{
  "n_head": 7,
  "head_dim": 32,
  "rope_fraction": 1.0,
  "qk_norm": false,
  "bias": "none",
  "lr": 0.0226,
  "warmup_steps": 200,
  "dataset": "wikipedia_en"
}
Each number is 500 + 40 x the weight over its row's rms, rounded and kept within 0 to 999. Layers, rows and columns count from 0. Numbers have three digits each. The size before them is the row's rms in percent of the matrix's.

# layer 6 MLP up, 896x224, rms 0.167, rows 805-895, columns 56-111
112:467493551592455520528541494478482506507523539528581537486561465450443500457536544548460474551486524529471452455494532454541497440501487418396529487444468534498456480465
093:448485533535493603495467464587470460504480439505486452521537544490486561431509558427573541496493475486518516533523530464432507480449428485541514458462507530540437476473
101:521557506484509445500560471528556528449469466465428523639499540480456511461452479490495479503449444466468506448511496538540479452406475549550497609489564507529510498546
089:494542535594513541482436490481509495517511524515517491402491478461495509469463489545494511546503500459478518526399496503486508505429559415510434505486448536562584482511
093:430500511526474549570555497546572467478585475501540554477437419535455495475504468540541501399538534510559461447413524402527499504536495484513479453482484462522454564505
083:500597481519494471499530448482475469473522462481439500466506469509556502434467497514519540533448545507420395478470533455524545471521496434514492548549462538506516465441
095:505459476548474523507510440498412513552471461444405486490488539505486496494467481513494464505511458513503514431404474467478558526449490547527551491468470477508441558389
101:493494507468563518487526518491441511552525541455422437504582530423379514568433438561403484480452429500473462526470541489503523405486493485494471515523508449470500505467
110:516462484511450440529612530503497526442510539488483583494458516505516492525465542501524480653531485570428478531526489440475508435529513526471499426490481498489527471484
102:470531474524551551452562418541451480441461495437614493470535460504520478494499502484526463526507432522447516487514482502424502554532527465508490533509467476495561488543
111:474470585473539518504523470443491500524541514479519510444509558463468466456507525576506492491560516565503526514427456467436505462486498483526524516519498517515492565543
112:508522507434502515489477460516451531423515570522491487486501453432433536540463520485529468447472565521574506470511492500468534507493496456529543495436524487504535570528
110:497481524422519451495542533523425564484480468425463488507510545519451474494460569543521490449453563558518459505394526513491447497504473433532492411572489431487517647485
108:504496529531497523528556584545494478489500542514481502460464473487504529452464496501459569480548426440493508480464479517484522560520435529539477443638479545457475480543
100:468524525493447531500530439544548471487504443518521452535508368485538555522542553491503477493494556547466461509517502456529560440445447500515480506459475553479484504535
100:473522491559513481498509519509507469523485536449545446491488516520476433528483467527568524497541578559491552483546499487572500528527552449507451442556416457548483507496
095:516474513535545504597581507507509527521601552478521540477485515502407497430499551466535437500455476600460517534551525554528469550536456484459475507494533459565506554448
101:533502481475506498480563491495438487480612482545495518484490468506489490514449503414403482463557468569445482485543468504526510573424518468463456538507428544523512489489
103:456529480483477481482560534455431472478516490507542524570439591490505468455498505521484334458545446484485557394497430522510529467473517550486421554597534505506502489509
111:565467514480486493541485515505514462519516476584591494481491519474550444462477520489451496479522535414470520471522491526427574531508551534453466450502406472467527589439
090:531507517469523518514507394513440451427473511495453482481517569429481509541518562463408506487523517478443529415549495478486374487552519513496506544581478530487553429435
116:525532496513532513510486505533492503466546542531470490559560539497472474477505483506459501463502509450476478556530462554443532525441456480485562576569511540502523536468
101:493496555460516464416455496544522491477548516487501461433468556405567462490484550523365552519580482484504497483487489485510490527505498460414435459516495503471589502403
089:468452488603509468519524491498463499545539466468511554512427542494512477514519548522510460489453504458515520487494497492492516522546422510523578516426486576496482476415
087:554500492499623530504470506516461516522439476494516520440486501490507501474482403472561480473455537509537510445482540455562513448461510499419512470512571538551521464504
099:535447508567507509559483508480416496465467487506452525497445435525476488484514452458494530408515476486527489415542497447444448453578495498474491424496503536450496507519
101:454472512527518472519552496477422482533410474482556500435528481501485388496472513432465489496474492481500482444485474481511547537451559505511465487492516508556395422513
096:546535451546509500478546538482514494535569525508525521535476488499537547477452440482467510520561507524487497491515482461581578462533483441483571487571556470568473464492
108:592501456517561523430496501526481499497535542528406454462489470561472570456487553500561479506500515579527527498477473507521516531531441489545493510489529538467548514468
099:538506498442515509525483496588481439525496486455465432555466530452479468503508536500494463530485468551445466498554540555611499584441469569395460503511515504476495523479
113:485494489532510509573452478530437536535437461507496538464524452479415493485489457429502533530537526460508582466603390459484519533477474400563520499473530472448468475520
108:475477485576439412462533496552557547510511526464511493525493539487564541519541563490560491506543487500527529511468389466473450452456476559464486482538508514523469491531
087:496528532433564440476489454430533440414507442555531537476497474519498509493443477494446467498415488471510509508511515440563540508424500447471450478494502437473509520368
096:470471451539534555428481393533473484456439432499457508495529523515515470560493553500433494528492554435500450433474489473514520424484477533499474459546547513529458505509
108:453516507477512471493442502501451357555494531497509654465454536524472503486527485444523519504522496523586547515545496551474465588560471486514562477508425509470491520504
098:460549500550560455479485477491466564483481483433466565573532516581457467514483568387474440521513572489459504509524476524506553413469489559468484495486443542566491491443
117:536444526470431538530508500550415499471494537496539556479432540452547524504518471528471527526516563544518553437510457524490444488546554507541454578460494531434444574536
097:520508450438503509524493485460480535549514558507447532544496477504482484523398499549559520475512480506473538540498472492486457482510473456528432563459490483620499454494
104:520504475458496483484439485539359504501535502459492474503501395472486504532502540500559505539524475504481524584477498513521538497490488507499507503547394495506511480486
088:505533499550497528557512502580527487533474485504519477537456421489467542551430534484491453535587551449501555489529489488496557528473518527509526492574468479409555503394
096:449502545498469412570469520504528503503457541520491492566509446485494456510506500432505461467425468549591483458503508494506482487493521474494422456420520485373524485496
089:558511523438506555471533487380514472487452550524453526475487535543512465486487547532497516506493507547464503459446502491515469523529520477510496474499526522461544473470
098:565428501411464476540498501511431542472505549518540468565519480494457533496492515541512479543566480478497561486522514487466492509486462465446583503506475490483520510525
098:519488497451450545520499508548442474515534473497492540552514556531487520517462522528424446502522504497499450524466544451504558573428571451484572526518527488533471570527
115:451540514545518507409526521467532473522485490484454507469521472490490501448472506517504466560542487558520522553499503563524549502384516475508627568515512514490472463439
105:526477460503544509554563389456470552439475424478498456567526557438475466502508588461532522502487468559539522555519567538448439465451459431404450477467413554508492502539
103:520487603482493406534492542513518522493489464518507528561501513518539492440524557516428432467533494573499562554495417508502519499497337551450506564468492618510540421484
100:526479560427516513532442561532310544548494437512516454476433386494544525543477476544557522465474514468515473488518477439549423548463512474542560518505452465575538475451
116:492534505519512475524559459503498467508518502478569491443465469527548508508521479416502484460554503528400437518526525533511451470575513532447508498557534519471505493528
095:543445513525482471556492484468535463530547505532504571461516508570466492467480510476451507462457544549514472519469513503477472509521547468525538452629526438470501457463
091:485476514481492529521582493504460457467531505464482460521500515515561485611504512398515478530482490490510521524405520553527460523508524569532454513489510499508515469495
114:491469503539483413483457508505439520444539509469519446464539501551500452498473518521498545475479533492445593431529496525427541560491546404514495468528493529561558482457
110:551512485578550495462575523494480503510513476505492459448533439472509450465515493574511467525409502560619467442467495472520585524522431533466457452465494474510511540544
107:482507480514435523484508447566467446514629397486540506513514527581547462495425454498521494527537567468495574487513559545480512461519471549449484491458475522427526477545
097:471509489428544521492490598469548484581499518497466530435502565530548455525481519483442501540572421464520572511530471467438486516537547448474523519480470556504531508514
095:508537508490528523523553579497522517507544515484540519455450455537528525513540567503516486540475452482509549526465416452481500595473459467385510437489496447528483452460
098:473500503425498479504523500509497544446447553500543506541500487520475486456479502397446477499472531514514514464404503468509453428427483475519439550528505503542488529526
112:472505492551504458425533513506499450485551541506473489489459483414531468532548497503527516538542501504478471573531563513422398522536402477441412534499452449515611531489
091:404441477437456432468485434511467452414494502497407514479487476487502494520514558551547452453511448484502561496448500465505504535493512439525552493439472458525523489507
125:496553520499505442566557466500454514470576505449514421528442591536523511487532501468503452536521479630528433522510432469471520484498463494518539459461482459516459505525
095:483480494462471524533494479505528456495510479504512545475500492550478537492464528527535531564459538503522512403472490540481556493516543489435454441464515489527475500520
087:439517469506463485514528505515451500448503579488487539527409522495546425540354571534470561499551490543488527472494492512505523491543499520501483469498455538488527501506
092:467535557535531487508499471516510461456525454515471556461473461465493467451508473536511435463528458543558507576612519521534471492529502469535464479509479425504528500537
112:535551502484484475522420445548451538543495507496464537501477492523552490485539515476530524624479508474538446497551518541528513544491552479503488523417529484518452504443
088:499528493504481519534458512463565515532423535558524465479524487523427528502531494492454533488501446463580416434479585523540531506467608396540464483561485525487456482566
102:511576556552492474456508516562497473577604499484583545523494462510525530489469478427535479485578463468508469582494463502499459517488434495468452485528441483574499541476
098:539581528533525493522453494434492483437473560514522529549473520484601503450476478501499404516589538503485545536450510564516541481468493449485534552523489480555538475400
078:492519493461497472454564400509481569547482429459498444520424569512564437479486490495525473475507457535485501516460521492542574472532537554542493522585507498534520445488
100:523457502500499536472531460454437502434488483522464519513459539470513504487496484511538525510544514535492479485534422481459418524452481498497540529576513469573506452422
104:498486511511548495487491448500437467494523547531518382484499468558506562500578456507495539557553496494495469476519517451498494580507508502496472522454487468580494533453
088:494488467506483510457512511518462457528499456443497522511473455534466487489515460421478473440493455516486479468489480553507408483500509528539469462563477497580449462497
109:558518463599461521543509423461472549498472567580509512500538512519432392537525520532463470524514498593466511480533515494554459487435481511462501450462520482511501471502
110:456532496552484522487584544472457473544543505476386509531496496472469482474538477461499425488520437504431456498513511570529454519514516560460486481490552520488492494457
096:448587454490434429519482507501496508486520483441574518552467504557537524460510533497474520468526445504484541510531508444434496479519457486469476484468533455514460515459
105:525461443468460480466529462516461563463492574498474521545524542501550439510424508571422495510517475530475547472536461493464543537486448553503492546485526484478595469516
102:495448518511556431536462429408508478423528444559433468501523547530504456480498541554463468494469492530469531485571476498481557559547502532488494463554456510476519458445
082:509454485462533454429528442485498502529454493479553528530514492510495523488473528502486582472470514524469473501495503509493544422480540518489508454480520522565506464437
109:506512650509517492484474524439614527490477495496509520467432484446500480510523505538503486503494552510490472514495509535507478464498508448486509469421517485555543530506
102:482531522499516526465527525473511563433535483479576534505445487543538507480519458572385488524507495502474488454424523503460506478454496507471388504470502476555548580562
091:425493490530482487462478492535490495429491467526463541468518523472485597478484513452435523500571394526507530501494594484484491555552461489476450444534497544380462557495
097:456460467513504540477502479466480408502476464516447477453507470501513437523570555535522513480509469469479481542444457423454474541552408435596482494437464485498541525565
110:542473564617509478462477465505490503497509482530442527535511512478481494553472562501487400488523502499469456499544573519498464517518440382468464484502496483545500517520
085:517538523534502458556493479386491473514513563462575532531521470504500434532495529511500512544563489528530500518503535464519562505487516543574484482554530569492476530473
091:564558479545507426524479520504470494506514462523525555499487451446463536445531512497424540489487471454459489556493493495464553448524459508469450503560422522518507494427
106:493481486512530458528463540528515440479504457467548513480486506431438427486456534546536478488436467492506536422448413509501482446477460480497521447505460430389518512490
093:455535478512555546527520524507509492435503468464535584507479535548441510485428547499512482532499526549541506548558477532513555506452463481461526492498513591521578563445
097:509566510523494520461472529528525532492504512444519511550474454557512436497462466487506500508485457557477504502521622475575530513488475495470443472473511553501541453530
111:454553552531471563510570531531487515453540532506536422504524499463500511577524482548450476529494469545464514546528545499487484492491494471475518472490463515404495502522
112:540460524464516533460518533538530417456495574449469480457476477465418446503451484524530495502537499570606567533523507551501521502477443536471463454534481500487496515551
080:451583529416520481486543535538546510561461480453505506545523497512469541474421498554519456478510478477513442548490554536449540510467521482442527473487516475475534544528
094:513463512503429563508492470526498500466498539493463512482483541494478392486518485422484506498506484481506495546542499487526499436566514512553495521486514528467471537488